Each number is 500 + 25 x the weight over its row's rms, rounded and kept within 0 to 999. Layers, rows and columns count from 0. Numbers have three digits each. The size before them is the row's rms in percent of the matrix's.

# down: layer 12 MLP down (transposed), 640x160, rms 0.068, rows 312-354, columns 0-159
# up: layer 12 MLP up, 640x160, rms 0.0678, rows 313-354, columns 0-159
down312 097:542476487501517479504529529496476453484505449479493474553482547539491502530474496506496531466516475504490498475517521469545519493485557498529484449494509499514494504494442473498506511495502435508527537504497519481476519503509529506453484507542517472528482510502532451530516556555549523476485462459455503481535522543512509502502497494490506478535493478480499509516469468500487522538501492467512488478498456503503513505481481513514496497541510498489498498514505517480435516489483481
up313 097:481486492492466515474477530484490497496481548496532538497501459493520474482503528463488474496517502538490534544509512479477498492513474465497463472507518501501467527469539477501518537481495529511478556508536496505455510471516471481501498461540481518494489484514538527516489498490489461542521518499477532515534489487446546518505514510473512508481520532499462501457493507473519502521472525505467499523519503474568497472501493481518489462433478521510550513540461506485492435503523518
down313 095:474504532524496451523498493540511477501499462526472482468440537523485550530493472495492518494505531468490467481512456510465509516533516502522492553505494469461509507523466475501492542514516474524494490493466521544493485547495520511501496512505471484521513512496519497484477481482476491473542503490488466455515538519492474486503500485549545484538526470478515490528490515513481490498491472541496544497524515516479507543512487504480500488585514481475482485516486479484501518474429458
up314 100:476477531484505483495488558494477473526496494496476525512526518470509505503511590519491521480501532502474511474454524498484502476480551500470508483565457470521500471484445517520518484506522487531492497529508531482473535504481499526501463473490479497527447509505482569464500483495506499506530503500462504476507533469499436550513560496519529478510483501507510504474559487512499490543484474474490483505521512495501509503460511500532497503513484484518511503505510494528450468511508524
down314 101:527465542457481432493515538543534497527517513506516499495507499511498530515496498475502522497512536487507480564532484493487507513482481518531486485482498493471504462513487504521489445499468492528548532485466527470487515548532481545545509496473511482496507489480521531511544483502493517488489462516521499475510440473495499525482499504492506499525476492464492506532468494545530520478531508501477497548483466502516461529482484497529455477512497472508486450490444471456514490504543522
up315 108:503514516473497481499452464479515547476516522488455520458537471498493499450500467485479470481484495487508484526506504513510549476502458507500460438499474519492506518533471499475491463516498504514529466537509505431479511517467504539493524475507451523515465518439482516495544478516515506528495542497491503500502553515504507538501471484494488533494493548546503507515498483466506447525526507485510506517463511501502460483495491497487550472512478518510533543484525518500495506522548494
down315 099:485510499523507485498521463505427465525499505506487475531482459461517512520487493494490507497496466533509487486534519522510508518473495474472496515472552507503481520477507516543488511488521506515488536496495520555554492542524537530480532455428523494475513487547453491536499486473485491511480469520531492540477477447490489519536501502534505528473482490516487508478476505505488554545477481498539501448471473497489504529493457473488493471506523505475498533497515484486526512476455507
up316 097:460481477470474494473545504474525522485478535472506522460512509506481530525498503509493533490519479499480497498490436484436452513512508523494508527509505475508495512517485487515497503527522488464496485512511525503567496476528530549480520521503543465561483487505497460516521457496472484466529513511518501518472521495495502513497524440478548489502483566536512529469524490460545486538510501481516482490524475474504484502506479465473469496506516520474493521464453494538491491499538515
down316 095:485495523548525534457478480539495499535455533504484464502505536515523488503506519519534477459514510514533531517453516473510541493497498478503505483460483526464467477523519497441464477551519500543498511494479499520490514502492521473536516526509483532480497510480489531433487501516501468517496523520493515523463542475509493489503496494523442490521492481471470517535456470477476474456508491510499534523514536487497477472450529516521498544477463494503486516525510528513505501484456460
up317 101:496475480538477482476451509506501514530526455525485508480505513490488519529542493447534525476501461522495507489491518457510497468454518505498504524556480530492480537485464503520524500454537512496483492482478561544490474513459483554533524501465497498523497497510508496495463502525498503521518520487492495472486493465491475516484503500487506513485530494493492453502493453506506484515499539500442538520469492501478495540492508525441520511488531458484501477543515534457538544500522540
down317 106:469518539525475478495513452502499497494491437461539502494501483491497485508486523526511505512504516502517514465523506540446523483483471490487522476559528543513520469506521518491510518489537500438482515519496485494500477534532485454502492512518530539512493484522490511478523497488473485445506501499489517483517481491441513484581507500527529488486478543469482495511497506505475505443537538516504524515475525482489488533513497515506491471518478504519506527442553448481508506506461522
up318 098:498489495511523502468503505488511509573481527499531515485475485521544493491480478456464537515513520471501498474469501481469506534497487551490468523538510477486448495481525482492492462535521484478547480498496497500527462459521502501477540509514528502514481511470523520497483528488487483542515487495493489490510501494521437495508499529502493498476484480469474456506490455516498534502544459476483511495478516470542509560553531497523493471483505459481498456498555487496450507481547521
down318 111:519476503488507497483483524476485482472455521499528514479516493473536532465561454542465489527517484545504471530484510529515491509506473503524433537519551518501464458495527498486505534502480530487515492501532533485517554533505517517504474483468500521516492501541523512469513502462488484467466489440509479484505517474470447488501475477484528527491476509510501534500502506480487480518521507495528482510477507450513533502498523494504484514452563472496474469486528522517543506473528506
up319 102:503484449498479485535510464532511492527480518498480511485521500459545487533452481477531554483499515466521427550500538493478521521519532473482521546513476481517482497538524481478512494467493505455502511505498486484462510510494486506511494490513510482528447494487475479489520522483487518495491485510465496519502441524477503512507559500542510520524524493439490496523501511501535514491453518519489563475479501505469509465514530480521473494492499516536502463546527486480501514500465539
down319 104:547511527494547466452485481522502508535479474511505465494491514483546482504507532475451483502514481502490549496506492473444511458485491516501495477499516446502488501501471508495448484528481466537554469487492485490528521548513533517492474491490503494467485453531510512463511516518498509499473465510483460484535514497496514532507492502469496529459538519486505560503528537524517513526475534481501447508461499523557508491481475529511535482500486492467537488501469544519498497505476500
up320 107:472547472465513484478475511472527539536525497525500505510471483544496541532500493494506477525521497471476546492485505468478532542511481500483478521522507451509513412534470541531517460522487525494441480509474451515507459517463473484500486519516510498519472491521500489568506506498483478484511528478511525474491506494494517531495491487467532549467495511477469522483514461504506464528499508475562496507502502479519483502469501527490526490507491457501500500534474478538479507487487504
down320 103:492502513524461534493479557494503470518471511532499490472433509536478418494454474498523513475496532505482538560457503500532523506480513513469501479433507520534511493482501504485525498482454500462500500499515532478508494490497528447495496499547501446495546522515517486497494513512504557504490513499516476467496538511504527508495535478552500484493473498463453528532524521492501523485497529490495525502532502497497527505504469531500482491505512478477481518469486486530448500515513487
up321 100:487526532466507464545503477498479548479480561489492465469497483459474491516464491509469446492490492484472536499474476478505520481496500443509479504528521471476511502469520478521512473481504484455521490499489554508464481477511515483470500475484528515536493515497517550491477490503514533533494539527533478508519465525467527558580532508522507447515492514523444509539541477504508498504507537522494517505527471538499513480510506521496481493495493506465496517495527482482490523504502492
down321 100:499490513517510509484502543565473509551509518513558468467496488511490504490500490494524503451495528488483515487542491510488508512508545513462457462485475479533514497474500558508478489493483517454508543473450478539497517506494493524486505498471479520459533496501484482509472463473461478500477489481507543507529492434494494504511529482528511512450509538473506483497451469493490492496563517507506486501453511521548516487543487515485529507480482531513530482502513525488472535502464522
up322 099:476487509439467486512506469485502516517507541513500474553469475512498442489472502468510512459488507501488497511491503501542531505456513509472497520452495516483547474496536534502512470437482512499509504471489545473491503494521488483489524548528536496498558465490528492477480503477524483462484491504485520491529516464539464473497482487439490480474509478514486471518525475439493508498512536475502504530539501542483490462512515515486521448527492529505512517495536491485460473480510500
down322 092:525466482495506531526514499511471508535487467529504474517467519541531513510499513471505529516456496474535462476517516480495505486487500527552437479516478520455534537520522492516494522499507482500492472454467464504512552499500507489542488521426476556502506524491486513462482492529504520483484500515508527520496484516516526506514523500512496495504469470473447522509480495509512494518524536485493514413512537518485536498504501478524498511463517524451500469513466526471460474494524482
up323 102:514450508535533530521478494481461473513469485498538528455488496543507538463456492504498440487536507516488495525485492475533526505512511535493468500481496489492509531523521489492473504513479524492515503443507495472542534540479529519477458486525503528472524467494514494444509513487520497514515514492451479517533513513498493500506538478504555490537533478482513524486510484516516523534517497468539498490486539491523460525519508488477527478467517506507505547471503453486459467501456455
down323 105:452551478487504446543521493509522524492464505464486513530442483488511526501544528523531536476464513538451498507499517493468467511464499532508528496472487488539465535494483484466483472485509484499486522513486505462499494496520491492554536462480450486497490477455522529542502503498495498484529501518497483500486467480476510499498527492499498547480479504482538477476451555500483496501463522536514510485503514514551531541532513499525479520466494487474512552484509479515494531526512501
up324 103:466483512524507471515487496478482509501493442496486527517473523485506474557469486482479508483448480524538481516520515478487539507514526456520517491483472505440523535517517444502480463483468462515511474508526473510473472512515539458499520474520504472474481478499540492520508480499496551503508486530533452448515515518499525517509487449550470499505508489458490480494513502539507546487546469512502485525532537511515490482502488462502490450505495477504542483485497491471518524529525489
down324 120:459511521510489485510507532536509542497513490515522511471514454495548501482467490454492511498495521539492480504487482490487504534451442488492499496509488524492518518507541490502497471501532507483515525483466458490483514507517547514532519529516484562504542456492507531532525478459521535462507519515538503494476505482489540494487522465495511485476444444485486473514465432511459500509532481531463498504560476548503511484501507478466512492481500520494479490474488516489535496521530511
up325 100:495492493524459494475512488461489546503500527498485498509471530552473510453503514488517485528497459454517518436506546487489480481505504532480487497562473471538505471533521485476501469548516478449469520494498472484497522511523477466475508502530496490526522504491463473505473531517518460508544561478494551517503495505477485546470498461500477536537477473527486504508508490470498521485510491527535481510488527554485518525521500483519510495532500463510541526500497467486533502476489512
down325 093:484505502536510492484483518457489486491507475490517517519490459481521504521495523535485489479516514492491497522511476499512468513489543509530470570509494514469520501506481515496522505496497474507510466490532500465510482456529510497519517510462522465520472496567527491471491501496481500466509463527557478504523479508454473506543499552499505513456495518495510471467520505518461521491507542435442489461484529474452557478506490481522527532507466514538514492523494514487485500560468520
up326 098:515512503490490515490516475478479485492475549506489474512505538559522472501460474531531560519484520507492484516508529467518536455514506452530513482482472518462471513510473486515470496464524489534502490527513506441501491537526513469540524446485548512529504518510502489521509469485498484503507520508491562503485478542539495475496483518518510496459496506497478489489478449526495516492524493481516543523502528499514510462493474481457510491485536507491450538525549443514503511473482518
down326 098:507501529484511497503462504510465504510489452499490472508486481474481505477494531467512485523521466498510543493509474494498469518521474537497505486472532495536517530491538485498576465515489479474513471424480509540509503478440494536505486539474515496514506500471514511477535513496533534475474460504476476484452521474501507492511511525506526481556489521531448475498497566480484527555472526503510460468502487484480493504516523531542501490483513516510498517493469527521527498542478515
up327 099:501473483479465502509452490507524493480512520516453530523516512487483492472505504512494476489449517488517499460444471497501513472533499529490505525515463513435484482505551478505478467502541523466489488514537511468456498468455492521532555483519566537510544495506472508524535496469502503504499486507523488498517496477495521492524525484526499492487505513500443507477488530532515542532496519506463511498531523538504473482505536469510496506476528456494484536486522475482555502551512527
down327 108:508472491452553534471488463503509534492517511477516517487506508515479526524521501497467514487499501488533520474518512524503517517490508526537505472503464504489478459457496471585481518509513511543449520500468475492472474502497477534500515428513505458531542538496488468518503482500510540493521508494511493523515474505531477510496505489462513514468544500496501463467504464470453472555532461502518507485509504485536495457483499489545460487487544513507498484477494530468521476508500529
up328 103:518479550530488512520496478500491520540495456484490502513486531526493514515478520505517476468498444470463530512501523502480472481490486549518487489534479497502500489468483548508490507467518486485533542507542517540479466529525551452495479509452495496515478483494522538482472512509439486513528533486524495471541542489496472512506487550471477515516454511519525496508520510520474464463523485487516491483519563493483484517488506516462500455548489494498528503446474488478504526523483509
down328 099:489482519571528531496531525530506519483503494492496509491486454491504481454514566529508501508486518501541489524463518494546511513480534526485516540504519518510497495517527460464508526539496482502466430508500485531506532465475521526501508474467528519512529521565510512495503534501482474553457499495481508545473491516501512494478444438493504497512512491500477477490496505494470488518546462500488516498532470444439481488480510503481495494487478469490519489486484487494479478514483501
up329 103:536492536517510453466468496479481494531489472487452480512505541519484491535516474461481493501543510551505477512530525538489447520484505539491515523537532518512496476490528514464511507505476523498508502512527522459505446511491513490504503489498499452510518525527534505525478507498450472502529489532516472538497481492492484503546535510446536505486493530498488465460494468523498468512517506507468499503485503498522507529466476528509491473499521435533521474519463450522481457511461530
down329 101:488464529462476540544471528488490533530489510521514464459475493499468573488488464496481514507473478512498521460454485456522542482468506490532483499510509513507508502515480489501501500519484472577463523505531530461452461519516471519512510503452494530498538507489491497491524492501502504488487487466473514510500460517481533502466555501487511521511483496494526522485517508523503477513477513502502467519553478474496476568521520500529438526525475500500481510544509521485512495499488502
up330 099:510508484494485527513528471480513500440534483506529511508483502498499528494485482474481514444493483481551508489482491480534449517499502484469495529518505509477503502484461481510481500507490475452520488460450497502435485514486532499465499483471504490507484485510524490493532498490492534523511532508499500475461508528535491515494523497493480524525507551537494476494443514518519506499507559476465484464507508498457479516548477613481499483516514510518521489452519532488504521517465508
down330 090:514484492516521509482542521516494446387523482521506460476481490507498490521514493477482500486474508476507527521528519525492529540510525489491495489481509497498493486512498483502495521525504485522473505503479476506508483482528474497502494474575507488511498503522518504481480499499497511505517497491526493511519481468526506481478517503491501494491491508495513503487530483500490517480485496510494474489466502490490489526484508686510494525495487495496488464499506518457478498499494489
up331 099:470541490519540484495443481510489508513526501504538492520454525498534507472518507503492504521476497538492481518495520502502452472492548484476477487521499473536483465485525517486506452538531522497527494486508479455486454485513498529466487502501541444508518459499462501511534478463544508454516511522497490482486515517525519513550501529507483497532489496489499492465549508506552529507538517458522533512535523474480483512482510525498495488470476466527538539500490518485485439480471516
down331 095:548491525498493496492531491479519545492461508502492482475511514498523520505506491470497511492515506487471565466526521491440521503475536496517509465482499541443499537481487525496482514485456511494475465535495489549481541520501554536510492536488503449511483432466465513530514538525456484497497500491507491557506484481538488513470491496514512503504500517543459532484495488512487470523467474498503489502509500516482500481520460484435491537522508496500480529489482496498468537532539483
up332 101:533486523479451486542469462493517532526500492527490545511500496459549516478509453495503518535546532517508525509439499487537500519497496492497484495518508525454486450527525521537460499514483521492524464528515491463486478503498472449514490515557520547502542475464478490497532478458496487466489498507520515514507512502476505514502489507495473499441487512503490473499516496548495465531444463465463492519512484501504478520480531530463532505480455515520503466474506508508510491497509478
down332 098:496491510477535525465528513525525500482463469488480474505513489517496508505498494525489521473493528497533519493507469490487542494521505484494520521475480496510509499500456486484528528483513467493461482477426457540527526532488522541477523507459517499532501510542502511508488484542502464520538516509488511493509483462504533458483463510529541467539485542496467500466499464465506533477530522481513510470471506491497498465490468484479499533481546443462502522541486505476499497557498563
up333 107:497496474487519464532474489487517520515496444527494542500517501485487513507513488525463494465487508520448480520495503495522511473466517519456485519476471429466525481458496521461484480507497513497520539503497510515511527460503537494517482529460526525506546547514499505503506495496547503517480514538492493513489521477455473507506475533509516543468434503482523451474561518458521493520527487529505522520511483541488510483514515491495519495496496500541551493540443503471478484512495494
down333 111:505499508482472515511506514436521488505489503482444558534509497498474544494507504475495513498483528525493522496511507501493502506510471524528491435484536508480517521467545460545539469496499479531460533497486464497492503510475485498471451452493521508474532532538504523490550496510475526509512490501510470466488491534481547506481473496504521549527477492513525493481498474538486452496475501512506532470441491527521493517507462527520477502537481505462549526502506532497495508466488455
up334 098:493510460552493463452501519487489522507477508517526496496486462547496503534518482525518492501457483524454473501530496504525476510484538502541510577503498448540536501518504509521501504487503488529521530506466512512483519551482530499527538453560500471481537546512482478526493483571469477514504510503527521468523504495499475540472503493495548501529486486479503468454470528482466492492478495493501537489489509465493501518487489473504500464484498496465504448523503506477510521512516513
down334 105:518529489510494535476489547510542493508510511516449467454483518523533506505471501482470505481491545515508490500530529504500513482547494472555474504548550520493529496508517514487539527488475448490502525486483499513474517507470439484522533502468452512558471521480493489522508510492522517488538498552479524523512471489475523487484498483496500481491501497531498477487491462512511457477479527523500532505514487528474512513522463454464458549513504429468500506496498501495510482502500452
up335 101:526478513465488471489443488519509515441485509554482511497547495507503530534481495537533512498566536461504479516514491499562504499509537544508560490502464531476500528527477511545532515491484497495516511474495488514518479440515504522501497465485527494514469472480539515467520493478497478501517491494525451502484523464498515440442464490523473510481515486539471480515510503524519486536499477473501473504537501500468521510481496481508493468506528475469530512480492462502493491518503492
down335 105:508542511518487528526476468480499507525465487471499522518486502550474497540551519527540517479496518521465483557458500504480490509522563502529516489487536521520539474501482490424517486524479501468504499499540482489536483467464502503486483470454530501495495482544466529482489482456493496558527462506485468475483479542503562504478484507527543483509504532517499480458492497502524508461476490515515477499501505489466544476508491521498492447467514502509493511487489480498512510490520513
up336 102:536508484471483490517517524499454547516493504487503533542479498529513538448470500490482544454531455503510503505458528533518470533506493472542507487510507477478488502506490526508460478487467475520466526500510475489486463546485469450544456496489555514446493539534505508544519478503500500493555537519492522475529522525510520536478504477448528486469500453523496501518515524458526506487516482493467497507508496477503515516491475519509463516503494475504507511469466491493526470497483477
down336 090:486516505484475504522513478503496545479498479517511554537541464512489488483507490463495475474524490495515517535538483493507530483564478503473571495498516426493514506517497552508484498512496493506475516521465491502558481462517528475494526498527495460512515465512507495505496481499450482506523511487490534555512531477470486498481476442477479472532452483494475465509539516517505495494504487517506497454478507487547506507494483556502512486510473523474477493489450525533525522479483483
up337 090:485489503481520501534492498523494484505536536482522511484497502477527464477498519508507461425484504511478498555530504528498467513505424469458492515530490533535515468475524527506520462493553500478459513499523501516511480495481500534526510477488513463471489504486523512522468500482516456513527523465457524474526480520525469514517503491481544486537493471488497496513507457499480519494493450490516523465526520469497471500508495469493466471467534477544519497520449488509480493555529533
down337 097:552487530495498515489545498471473522479457488517520508537502514475472472535484517547513538538504523484521483474505502482519510468503561520460511485499507459492500478488510468513488517532530454477527478468507502464468503501508542471459473484520481492522510531487511494498460508491488498526543459526491504495494458489508533499522504513503458501444466526536497521498495474499543531492520551531466501541479478507546482488525474492516503517529472483456494485496527505468526531452466484
up338 102:461557484512506441509482495539495507519460503540482503474484484471509504439481503485520495513534508444548526494438483511500459518486533485496511527513477504516472488557484506548473500498488527482531532460498525527492503496448532552494509489521515496502531532468530515500499474508470495517478499495508483488505543508486518481468482504510526546566495509510509483494515526484490529522498468559524506514488501468496498507504488508502535489530497477468543513468491521465541470497519480
down338 107:526482478513447497493541494515452510544530505495537459557454474500503505484489503512524541505519538517508495517503476499473526502544479506536475486519463484491474491521497508512512502502493452530511501505507490485477470529525496481473498478494483483548527522455524484473477486480510517466449466490549552505480500526515517477545487495521514472514558537492496524500504499527513497543485510500524476521502494452487468479559499473497504498528482518474453456483478481487507476513555492
up339 105:472488492508479493483548481521519504502483482517509516449508484487484520486531537500540518524512543508497467536456478466510477483493491491538530516461491492465521517517465533502520446451488557514463468490532469504454477500479509459493552528502512498504471484480488464521490496505497507521492497506477486507508505544468498540527531504529493556514518477503571474515467510509517502492514493548534526474501475519504542512501497516502510434478482550493530518503471474503473512520482488
down339 101:518471529482492472501492484478546550504467452436495505530521481481490503509503512482520512500492508527476472492497496528477519496502564519484511514485471511469494461447486490474469477508491449494486493489494537500532525466517502506501442493522504531482469468535518480505510491475510508557522493498474532525541489461528466540491528542447501523487479547526503512472502511523506518506506471464492490526491469507535506551451495485539492519499507511495528542531505493477461535522491490
up340 096:503509458424470511530498488501487507497497495462522486528451476502496539503503481493491536485482451536522493475515511500522476489537525522522495516476485514491484501507457487503491455445548528481477511504471469497489557492507509496513520486511471521525492479531518520454528499488517513527474500480486505491476531502499519482556508527456493452476480550477506510508470481514486549462488495510536523488538514502458460494516560514549534498512528478517512485459474500531532491510504519
down340 096:503484519506513493510535566540525437496492487495487530450512499486473504527510444492476460475478482493519516479506500514492522505471488506490501517515500534480504487498523470502474493560492520485462518520507523515519490531452507503519496470502531490498523454482529464498509468429492447521507535490512493540533507502489508499477453538516518557528500485492514539504471498562522518527478469530524506536484524472531526500478495454508486497494515459498481501484451524469511507511474503
up341 099:475530492464490485533540528508508497511488458528505491531507484514525453478568459557457516540474498525472517474512506483564444488548533523503528505522533531469485509521491510531462520477501511496515504494458478507496514552505495489478487510518486474526478490534513517488480522502470511505512516493514527493496533522499509523448514451488486489526499507496456483485488492480466502490523535503484530482502485508482466495534510497466469506499520509492483499482497463564517481472432520
down341 099:514505572465513558531506543484476501500520492456503527444472482516524519514492477483492526507499519505488474497548484493537505505541528506445489479522515510538487475513495467498493487504514469509512503480537496510500462519538515489485475470561412446484479490500462503517463522512487510487476552527502537485507526525507490519457486528522515507515483502499543476483513506458522497496510528524496451480467484500536481487522514477493505480495495515515506484508521455548505487507498510
up342 093:519456507513547471491506467534457491481493447455517515518511539471525547506508501508519504487516513477488471478480485482468471478513498520522469507528463471453520524521460453532494478502505504537508550509556521505512480500518552467489494508460515472503528501487522529477512499521455562495480508516511507493509498472492503521499487463508506474533542509522457483469482507486540545454501495490491497496499515511517512470552494511536530482482516503512479521445469485471521473524492523
down342 101:501492492493442512505520487485501480537492514478504547472461537464507504495506460527456475533504505537481511482490512493488533499462529512491506516518500523489492538463490459471481497475506546517501487531473494439517500537510494515479510489477498492516506504511512527506529517496503464539475475464561476529508520484508487495518503470512494496471523450452448490468470507532467499529532512497518516496497502496520441518518466501466482558536486475481501512530524575550494506493522494
up343 099:546496507520484495490526471501481502471466490456473465481499517505495491503482498520525506482520499506529490508505486508534513496502506506469473501456486475517498513546491511521502485479485544486551479497500497504528529488505498503545518498533500488442500517504529505511539491511460505546505503507469518479493489487442470528528522543467529489447450521499538458533512514467468501576515490513518506559522527481470484490475493480457534497508435493522463539491453486525521529493482501
down343 094:511494492494470491496461546483499535453556526528488558507478476517546469511496449510490498490487493467460463545480513520510515516499480519523542477532479487483532487499542522526526505525479451499503515502482503462518486498483497475470495500515516497549494509525508499484492458483527490482475499504508516485479528470555535483499492501497487531529511515515489549500488532526534480432491530522491477460486508517465518525508512443537466503504531492494492449481499514501500470542485459
up344 094:524559492520479502498528480483451538519479477498545537491514501460485501498487500496529496547505539538502497528536473529526526550512470479503489514507501531537484476530503490564494525459540514495525485531491493462514497468490496548461473483556463484519526477511524459528514512490460504471492526481507503521494509555474479492502491473508493492490518478505467443457494475521503521568483550471509501492502512492479493481518522478537510523512469527532506500501495490498494510524486482
down344 102:472524503505536488513545464551453501476488482515499495441494527460514496482500476528527498532476555522483529478485473512500483494491528499478494478514480544504497500538464479519481535539503489472491465531511491529533473472511494511525525479539475526539495525494486464500478499513544423523502527496482513534491492511483444489522510463466507500444486467531501502474514492517497508505502438502491470517503507491466547510508517496507510536532499496519502484476475517476551547495492484
up345 099:451481475494489485500457534475473532524460510552546437521486440523505488501475492490455553458502503508513520557473511518522479500518517476514485545518515518525524515505527503517507513500472490489522485478505493516522529506499495470488533519515485529484512520527501455505510480466501531471546485532476496475518464493502491523468496525492547521554461496457493481476504481522491481470523524477501495478483473478505474515527474525517496529477474497484506486484539456487469507440479478
down345 104:474489535486517476486498494560518451496443557489453511497538508476478503473461509501508461534507513505537491516497513472484485516470455497468484508496505453482550491495479453497541484500519475533483509468510524501484526486524545481521530486481493525532532505523499447457511469508533524495481503525491506492467505501526473510517459504508456530500522496462523501491546526518543482506475513515555539512521489497479520494554506497493475510516448509512490474487530480503534495493465506
up346 093:508496474485491539470513533495542547503462547526491512519510481494505497470520464489482525481532496518534514509470519500490507532512454449473492475487505471486557544477483482541515492510508535492475481499516477519484495482509516484506506462530531530484502480462527526495441480459516504487505534497471481547461500475516506534504508506498489509515505475513490491488517499531506510499547488537447528465468461519529494469461431554537525466460524511509521503500485510474512505465489495
down346 093:521527537524508498502498521550473516514495529496531523476517500501538492531481566497538521489498546504475515499474474491559511485506521468464491439511514538477493471517485536485484528516479506523489535526503516492478429494505467505487511504458507461489477500489480473538482516486488502543501525541510509471476556511516474492461460488489528539460465511525537522499489463480482505498490473485529491493494513494497456491483537527477438476519506491485491473515510468485502523452493500
up347 098:528567503519493504476510532510526536495498526498479499523511468501496517493476463484500532510495503503478492489511491521507501497474502534464502517502491537478560487510475524507493476513548483492499479466495434489513488496535464478477504543492519473471472507492521535522512520485499528494477482537486509520477521534542482456487482512510459444522508449469475479509535533456523503501494560454542538531485502493511514501473481449528504493503547526498452507482462500500497546519470485
down347 085:489468506482543522517479456496487517496501532528473501484499526507482461484500521526508466486538498474502469482532543500504525486504508484552462476480494473470454509475509493529497500471490463494504529488517550528475541509473502567474505457497470550549516484525514486519500467501492509496533474497545479507537477489492508517494529496473540518502473546522466552506526535498488476489528487531470456494518496470476463482486520488508445538456472495527498521524510474494523474502496523
up348 097:468538482500496479467501466461501511527477499485539505509497532505522518497534464496540522528525517523516468498495498505449468522545466533453517509512461494472484493520524497495512466496495504521517492523542520499501467544487539470501476538515519500507474539521480478538489454445462512529505474507510522498515492463504499452510501536528508520519509511494461509441474517492486456478545522508541538474500489527490505529432485494520478476479487511536505495517529514533513502461465499
down348 096:464495549476480540492534490480530445507494474454523459511468483502465512501522527513532496528451488523498517510516523515487470505521474510520519489452507433516522466501489485539469491497538486541508496497469538489526461506461486474491535502520522474530449495501535495519531497486526493496486464536533503492523487511488520483504522506496511536537478472513523492489443492490514486466486508512507503515495530494454501522497471505547466489510517500526491461570497523498536526484469533
up349 104:483522517469512490556516521508495494518503508507503508501479480517516467506449492509493568500543533480460521505511535495504452492486468513526472512496470524486504504496513475524445476493469474465527503544514492478479441467516525502481543474471513515459509561477510517484510497446495495503536511440476483476492491513522517483497502452491481518510446501489493475534483503518494503536466505480499503560515487503511487490493486496531485444497476492525541472510492532521476551507534498
down349 096:480525489508482507470491490515485505498523506477514456539480505491517549503516488541491534474442489536492461468502494512509549505474484492488481553455517470501486490552510494508506475460490524454438497466513470474508522480500515479509516538475499547482489446505505583498499486535476485539530442485493523481447489497497495490552514519490523520461513497530512477484528477510493497502490505511506504490495515525544501471476496481510469545489535530481522530514507508507483474523510509
up350 104:457490495499434497483517479532513454556485471500518517484533506495499451480498486467445491518475489486492466552490556513525495533532486524498500537504487512511522494532536490521463514498527511502506487508489511511527500493506552511548474518518502439476511483489547522536528483509478465474491486506508488462531557473530498474456494449512544464501521482487511476462488481529528481506502506538523495458527497466482483518491526522536506523488509482479514509486517474509493482515522476
down350 106:509495492528516493511519501546483517547471486494527471503480538465525470506518500480498490487532502453425464457535509514486471470496516502493480455521470486497499526498490519519535444525500535501484505509484476500509518502505441509521470518479539514495455467529496517510514572514515533539446480511503528528521490522494480554533488487479520525538499490499444489503497494448478494522531494476510506495452478548535498470482526526503477480492519522493504499489521487515501498480494471
up351 099:527457505491471502486504501503507506534499474509499459476510455531547498502479457519479489498493502545489532525525466511519520482486528480479487523473486456511441549456539509536503494501528492497559455493530552468486434524476483482496494522490494506521519497485533498532493522512499496494521511506483513516492493478499521488557481530485512485481542471439479487517465493532515513529461510518474466458476489500519530467519524544525488508519515508476517536522489526478472492513464529
down351 097:505519487475524487469523518552496510502517503511521525523521508541495533494490524461545506492484496487488446503485502506500467504473528549522533532493475515471538481523460474516486489504495521522494510485482467517483524489507524515457535493512500449486506497492452471515497489524516456452491482502490513483499526491490504522518536486440451526478546490506496503503490494486467482465526501489442546516499538488532470530475506513504483461496478505529508510510543421481472517545538526
up352 099:515478480525412458492448473472525544494491510480514515528468517524499491507472504522529523467471470491551485509539538529477498523482513540548518485531450488526484493503451465503512490546529487543479477516499504487532513502501518515504539508460533552519506461492502497500505462484455497515514524528491479486493505489471467460515495508513493525541488509536503507537523493476492475517523502474536534532493524465523489495478509510486500516504508488437494478537507495503467504517501479
down352 100:488537483486548529484531507514489470482507498499499453489510462472487487520511494545509504494538501506489498470511492541516441505534485499469471508526510501459488471504522506528483523486512534525534487485463545539526490481514447557493461464509485437480474505475509485527503505496476518517505477479521499502501503493517532492501478483498486471458534473494499504514441500477495537513488542512508480461520528463513475488534504518491470523487505468583489488504517535541483516528535536
up353 099:507513516521479473541498520470477508495480509498487486505511506521489513475537487556502506544483502505476490485500505432527515490542515465485515506478536446545495474478471501520435485535501508501470468489492524537468491459482490488460492483545479512516572486507492513492540513536519504504491548517525512484515532510511488494491493478535516540512557510497487511516510533491499520511510548464492516493503486508503476497498543447470502443493485480475490475473480539490492550527464479
down353 102:523533482492505513534453507486478477502515497497502532503488494518504458483490494520520472466534506496480534512466503520484571535453508502528533506545506493498510500503509486490497474452493529516493478526515480461505503522508538510478493503508526507499443475448503456526492484537500515487487532530470486500482499500487489542485503500445520525485482478549508470516514496468461458541520518535491460492508472539511496440450522495450485481523521495552521538536531488479526521489494513
up354 097:534553487514484517493513489463467541528531491521521537510548524502497518501505532497477480484480495516523512452522496501524470468535519507497497463450549471477472527540543523546482470498489509509446526508495475504487505470500529485484544491492489493470523559482528493529489534482522485452567508548517461469485487502526510493488493472491474465453491495525461475496480505484517509507496483517494522479477497514489486496556469507491470484501501496531546526493483537519477500488473502
down354 091:537477537492497500523493496486475479496444505477528476523522493487486494512471496458469517484498502477471513465531513479435510508517461491488478486535515523510533555479496500499494509517491541510487511484502442544562478494481494498491483502583555486498529512501485515527494482485473508511509503471480522519495526505535488439494491482478501488510503493464550499455504541484503520517477529478464472465507496491520509510521484568494481516535491533505529494503464543532462495500514518